Part of a small language model's weights.
Architecture: RMSNorm before each block, rotary positions, no biases in attention or MLP.
Each number is 128 + 32 x the weight over its row's rms, rounded and kept within 0 to 255. Layers, rows and columns count from 0. The size above them is the row's rms in percent of the matrix's.

# layer 11 MLP gate, 704x256, rms 0.158, rows 214-262, columns 0-63
size [102  98 100 105 104 105 102  95  98  97  99  95 102 100 101 102 101  99  98 104 100 102 102  99 105 101  98  98  99  99 103 100  98 103 103 100  95 105  99  97 101 101 102  92  99  97 100  97 106]
[[156 114 108 131 159 182 133  94 163 165 127 126 126 188 147  85 123 158 107 104 139 124 180 131 152 124  98 145 107 168 127 153 125 141  83 124 113 100 143  61 157 105 185  77 144 140  60 101 110 110 105  74  95 156 144 130 183 134  85 132 126 118 146 124]
 [155  98 100 139 150 149 115 194 122 127 141 127  98 111  67  72 161  39 108 169 108 139 148 138 149 152 166 101 122  83 122 107 133 116  99 166 136 131 163  87 129 130 172  70 123 130 191 128 129 127 146 109 129 105 133 122 114 118  95  83  51 127 121  66]
 [131 133 149 149 115 131 183 201 107 138 128 135 164 148 188  90 117 124 106 132 138 158 136 180 103  93 123  98 120 187 144 172 166 113 138 162  67  48 151  71  98 144 170 147 153  79 111  79 167 113 105 135 127  84 134 105 111 110 117 132 170 115 125 154]
 [135 116 148  82 121 107 103 149 187 108 156 195 107 164 105 172 100 171 123 191 111 128  83  87  68 168 137 141 100 155 174 160  67 133 168 136 140 156 124 106  90 173 119 150 116 106 141 123 133  81 115 173 132 121 109 147 141 176 106  85  94 132 119 105]
 [ 81  62 104 158 178 134 110 100  86 141 110 129 187 174 146 124 147 157 130 160 195 102 113 181 105 149 120  82 173 181  50 165 167 106 103 141  96 113 147 143 136 113 104 202  97 160 156  90 169 114 154 107 148  95 178 131  73 155 144 177 147 160 171 158]
 [149  92 149 139 143 112 182 185  71  98 107  95 189 117 125 139 127 102 158 115 135 136 131 134 110 192  81 135  77 135 122  69  89 157 170  74 156 148 111 152 126 142 148 183 119 178  93 137 116  70  87 151 154 140 141 129 167 152 181 126 131 123  98 139]
 [ 98 112 109 195 159 151  64 147  97  65  91 140 116 161 128 155 138 158 148 138 155  88 143 160  76 126 116  95  92  79 194  92 124 103 150 100 104 107 133  78 143 124 138  82 127 132 114 120  89 152 112 133 142 100  83 103 138 114  97  92 138 102 105  77]
 [ 93 129 105  98 174 163 137 200 193  91 157 128 110 178 204 168 127 102 116 174 155 151  87 108 165 131  79 151 140 111 165 142 134  78 162 112 128 108 151 169 152 120 115  61 164 115 139 148 150 187 118 138 168 144 130 116 120  67 116  89 131  84 105 132]
 [126 105 173 139 156 149 126  99 152 158 140 167  92  98 157 145 190 204 147 161 119 151 151 149 131 149 140 117 137 175 150 112 110 136 138 124 134 111 151 166 102  97 135  87  99 115 147 122 130 119  92 162 135  80 172 162  94 165 110 160 171 110 212  84]
 [100 140 121 161 110 119 115  79 120 114 158 138 223 139 145 142 169 107 115 150 130 135 151 114 126 204 145 156 136 126 129 137 143 161 137 118 161 149 158 143 114  85 162 140 153 148  93 112 140 182 172 120 104 129 113 123 129 127 113 142 152 124  71  89]
 [ 84 117 125  94 139  83 195 123  99 107 170 120 174 143  65 163 134  89 135 105 191 149  84 139 176 149 128 100 150 175 143 159 111 117 129 133 121 120 144 112 177 155 202 166  78 142 102 133 145 184 149 108 116  79 156  86 157 154 103 112 175 154 150 103]
 [185 141 133  93 150 148 146  96 115 146 166 121 188 105 118 144 140 118 121 160 131 110 142  98 115 106 125 122 154 135 106 120 119 129 110 163  98 118 168  94 167 159 170  63  99  83  78 102 122 111 129 123 136 107 142  95 120 107  36 113 131  99 125 141]
 [130  83 163 162 154  72 124 124 118 103 136 133 138 127 132 106 186 127 119 156 134 150 134 139 129 154  80 135 118 127 107 213  87  95  97 162  93 134 116 129  79 169 183  48  88  86 114 181 155 120 170 101 101  89 120  94 110 134 135 160 150 155  96  85]
 [192 130 183 131 157 113 112 110  73 130 171 151 114  86  83  95 158 165 127  93 137 180 128 149 120 141 135 211 103 172 184 142 105  66 183 150 133 166 155 125  97 131 179 146 183 114 157 134 159 123 137 145 123 121 152  99 147 132 159  58 139 129 136 170]
 [ 82  91 131 128 164 127 143 145 136 135 150 154 135 166 125 176  67 159 100 155  46  93 166  70  93 130 139  97 128  89 156 140 142 102 113 141 164 121 142 124 148 190 172 136  94 143 120 166  90 143 136 148 137 120 122  67  89 158 105  74 101  88 164 128]
 [143 133 103 148  83 182 137 109 100 130 168 112 135 123 103 173 139  54 135 184 134 113 131 131  57 152  83 135 118 121 125 110 115  87 171  77 102 108 132 123  88 150 155  86 115 157  80 125  68 132  98 146 127 157  71  89 205 144 171 108  92 136 110 139]
 [135 109 120 125  79 128 139 138 116 173 113  98 129 105 123  57  99 133  94 159 123 183 120 194  77 175  89 149 128 104  71 134 174 135 126 181 112 154 197 113  93 150 207 100 109 109  89 190 114 166 113 140 154  56 131 162 116 137 118 102  62 137 123 142]
 [153 132 140 159 149 139 101 179  82  41 120 147 131 133 122  99 150 117 127 101 121 128 148 169 138  88 122 138 193 199 180 129 178 143 166  87 114 149 107 147 155 128 148  96 154  85  40 107 127 118 129 103 136 124 124 137 124 110 116  84 161 139  81  89]
 [124  93 142  29 127  86 129 147 109 148 145 168 135 136  79 125 151 135 104 137  95 124 119 127 150 102 155 155 130 164 193 155 136 202  86 135 184 138 123 170  87 105  95 118 167 181 172  85 166  91 139 172 185  85  66  87 118 161 102 106 137 149 135 136]
 [134  92 167 127 111 151 162 117 164 119 156 142 125 104  86  87 185 103 119 106 153 144 130 150 109 108 148  96 131 157 165 136  99 184 109 110 183 126 142 107  67  94 128 141 101 107 159 182 105 111 145 137 154 155 100 128 145 127  57 104 100 108 161 124]
 [128  87 177 203  93 101  96 101 135 134 123 139 128 135 151 128 159 110 163 150 154 104 112 135 122 120 117 137 134  98 129 112 193 168  88 116 132 164 133 108 127 162 176  74 116 190 165 138 100 101 143 107 131 126 121 165 169 136 128 188 155 160 103 175]
 [111  59  69 161 154  59 179  95 104 200 107  55 182 173  91 133 154 121 149 133 148 133 186 120 152 139 148  93 149 116 113 165 154 116 153 183 112 142 170 112 174 103 110 145  72 167 114 169 147 115 126 155 104 119 183 106 104 132 117 146  92 148  85  59]
 [ 98  99 141 220 130 137 155 142 131  50 114 128 155 181  97  96 152 150 174 179 165 133 161 153 156  85 145 152 155 135 199  64 122  76 147 109 123  92 128 136 159  87 112  99 205 179 134 131 119 102 116 177  96 161  86 114 149 147 130  99 126 106 127 107]
 [128 134 153 149  85 158 153 142 103 137 183 153 131 163 143 164 147  74 113  65 124  94 139 144 133 162 129 108 110 145 158 103 181 153  97 121 167 134  86 148 132  93 178  56 113 153 157 142 105 102 123  94  80  99 175  99 117 130 149 127  97 131  43 143]
 [128 124 130 108  73  87 108 132 145 188 134 123  80 124 122 128 126 132 105  70 155 130 164 136 137  51 152 111 126 119 178 168 149 137 115  78 163 176 122 139 154 159 115 139 136  48 145 157 167 119 115  64 115 145 113  92 119 151 106 142  72 138 121 120]
 [133 128 158 101 136  79 103  78 157 145 128 171 123  64 160 199 130 104 159 105 156 203 222 150 172 109  92 171 112  79 100  96 172 161 189 164 152 159 145  96 160 148 171 135  91 117 139 108 168 174 129 153  83 115 149 127 150 118  97  90  11 158 156 174]
 [131 124 153 116 129  95  52 177 140 107 142 199 108 135 100  95 109 170 140 129 104 187 167 110 129 195 151  69 176 129 128 120  89 117 134 134 143 190  67 140 188 119 156 138  90  99 158 121 133 100  67 142  69 147 151 121 182 142 147 121 179 173 121 145]
 [161  68 115  66 102 171 129 129  97 167 148 121  96  90 144 130 119 155 129 128 147 151 140 157 156 155 124 128 118 159 156 138 149  95 124 109 126 172  98 109 167 122 109 157 135 143 122 140  96  95 106  93 188  73 148 114 110  80 106 124  57 115 179  86]
 [125 106 155 127  97 133 119 158 164  60 145 110  78 188 118 135 168  86 141 119 124 116 157 128 158 138  85 176 188 135 129 151 175 119 133  79  91  79  99 124  96 138 146 146 112 106 148 180  76  88 136 147 150 151 104 142 185 122 131 124 153 115 161 134]
 [172 167 114 111 123  94 140 153  76 109 149  65 118 121 127 124 149 192 115 125 135 151 116 153 158 139 154 171 171 186 144  97 174 104 163 190 132  89 109  62 134 120 123 121  64 198 111 147  97 153 185 107 172 129 155  56 128 122  83 128 117  71 100 140]
 [170  57  78  91 117 101  74 140 119 123 170  83 142 139 182 124 119  91 181 120 181 156 127 147 107 169  88 105 105 152 119  86 153 130 146 146 180 112  88  53  69 118 105 157  97 126 101 110 156 143 168 153 126  83 103 152 134 131 123 134 112 116  92 133]
 [129  89 117 193 135 140  85 131  92 102 152 140 126 120 143 135 119 121 128 112 125 121 102 116 101 144 177 172 121 186 104 152 120 139  94 116 128 149 122 131 131 103 145 100 154 106 102 167 144  41  81 169 143 131  92  93 117 115  90 137 147 106 139 116]
 [133 132 132 144 115 111 104 124 140 125 152 163 160 129 138 145 115 117 121 146 145 121 121 154 164 115  86 167 122  99 121 143  84  66 127 122 160 153 126 141 138 135 133 138  71 140 181  93 155 141 177 136 199 181 142 103 167 102 112 156 159 146  84 130]
 [131  64 125 128 102 150 151 183 108 137 110 103  91  92 162  91 130 158 112 111 140 133  66 114 102  86 137 158 168 162 116 148 137 106 137 135 108 154 130 138  92 132 168 205 144 113 126 144 190 131 162 137 124  78 147 119 176 166  75 114 106 133 112 193]
 [109 139 146  69 152 149 104  67 138 114 149 235 145 119 130 139 128 129 113 109  73 133 208  93 145 193 138 112 122 132 162 107 172 124 127  57 110  86  95 157 152 138 137 143 102 122 184 159  84 152 112 130 169  65 134  95 105  99  95 121 130 240 118 132]
 [215 109 120 107 106  80  94 141 200 141 106 108 123 119 147 166  97  91  93 156  78 134  93  62 115 121 115 110 116  93 105 114 180 190 152 125 110 176  53 125 143  80 128  96 130 115 143 149 135 126 123 131 126 133 155 104 147 177 186 113 141 162  89  98]
 [151 128 149 188 159 109 122 169  94 201 110 159 147 122 105  62 103 100  95 151  69 127 107 108  86 133 143 143 168 132 109  98 136 138 109 111 151 133 111 146 101  76 137  98 125 182 118  96 121 143 122 120  82 144  72  98 156 117 155 185 132 161  96 162]
 [187 127  84  70  91 106  54 120  97 101 162  76  93 120 149 146  57 110 188 153 113 128 142 186 126 143 108 104 127 130 140  89 146  88 170 121 151 123 118 126 179 151  60 105 173 131 132  74 124 150 151 186 111 143 144 152 138 119 190  97 126 181 127 166]
 [116  85 103 132 143 172 167  82 173  77 115 148 105 145 107  78 112  49 119 115 104 159 102 116 113  86 141 140 141 150 126 172 121 149  99 109 172 123  94 107 141  88  94 147 151 209 178 154 132 101  99 106 166 159 142 142  85 165 118  80 148 150  67 168]
 [135  95 107 180  91 116 160 146  96 136 120 140 134  87 120 138 157 155 135 139 123 138  93 124  94 112 117 116 101  99 135 170 119 113 128 161  90 154 143 120  80 104 214  63 167 133 107  97  89 124 115 101 185 122 155 104 108 124 146 125  66 142  68 113]
 [137 104 132  81 168 125 125 102 168 134 123  48  94 122 131  96 123 103 117 106 164 129  72  62  95 150 135  91 123 149 138 106 122  90 180 110 178  58 148 112 139 152 154 163  95  43  96 107  94 168  96 106  83 159 168 121 132 128 157 125  88 185  88  84]
 [123 102 156 170 153 142 140 156  93 143 213 105 150 145 137 142 157 124 130 180 161 159 163  96  94 116 165 127 136 131 156 113 175 175 157  73 139 101 105 128 133 169 128 106 164  76 116 110 165 197 132 137 112 154 110 103 141 119 180 156 105  97  74  66]
 [133  88 170  77  82 115 130  89  89 142  96  86  83 119 133  96 137 103 119 148 158 123 103 133 160 154 141 112  84 102 136 155 132  98 172 125 109 163 108 120 211 108  96 201  88  85 133 120  95 181  26  79 136  55 113 110 102 167 148 112 168 119 100  98]
 [155 158  50 180 104 169 129  85  75 127 130 156 105 170  98 120  86  97  85 182  98 179  99 130 104 130 188 133 166  93 166 186 159 108 112 167  57  98 157 132 123 105 150 148 174 143 133 121 138 142 114 126 111 162 103  87 114 101 117 149 113 111  95 155]
 [150 118 115  92 105 168 129 134 114 184  75 166 155 111 153 137 137  68 157 165 126 132  92 144 115 173 123 156  67 148 100  78 134 156 130 139 125 143  81 147 154 114 102 117 169 142 123  99 146 106 165 146 118  93  94  86  76 111 123 103 147  95 146 117]
 [142 124 136 138 132 129 161 176 142 104 150 131 154 142 102 145 170 193 146 165 158 109 133 106 123 153 166 145 131 138 123 142 141 122 156 155 126 157 241 134 113 129  88 145 139  77 144 102  92  70 104 136 181 182 170 119 130 146 103 134 141 129 127  88]
 [142 152 119 142 116 156 141 127  90  49  97 124 191 183 128  61 134 152 123 102 188 145 111 182  88 172 112 197 190 129 121 134 169 144 143 102  80 136 181  93 127 113  70 116 128 159 147 122 119 112 112 134  89 148  74 145 147 158 175 172 151 109 150 118]
 [158 106 148  97 107 158 115 104  94 120 154 138 139 178 138 130 118  85 160 170 140 123 114 138  79 190 129 110 106 155 106 114 121 182 129 165 103 176 168  94 147 140 155 153 138 154 149 107 107 164 132 118 114 178 124  93 149 172 163 116  92 108 137  96]
 [139 112 144  73 111 187 132 111 162  71 156 139 196 122 106 127 141 137 103 145 133 130 106 158 166 144 148 110  74 145 144 109 146  97  80 230 144 124  87 179 147  88 151 108 166 118 102 144 129 103  76 142 106  98 125 201 154 139 130  87 140  80 132 199]]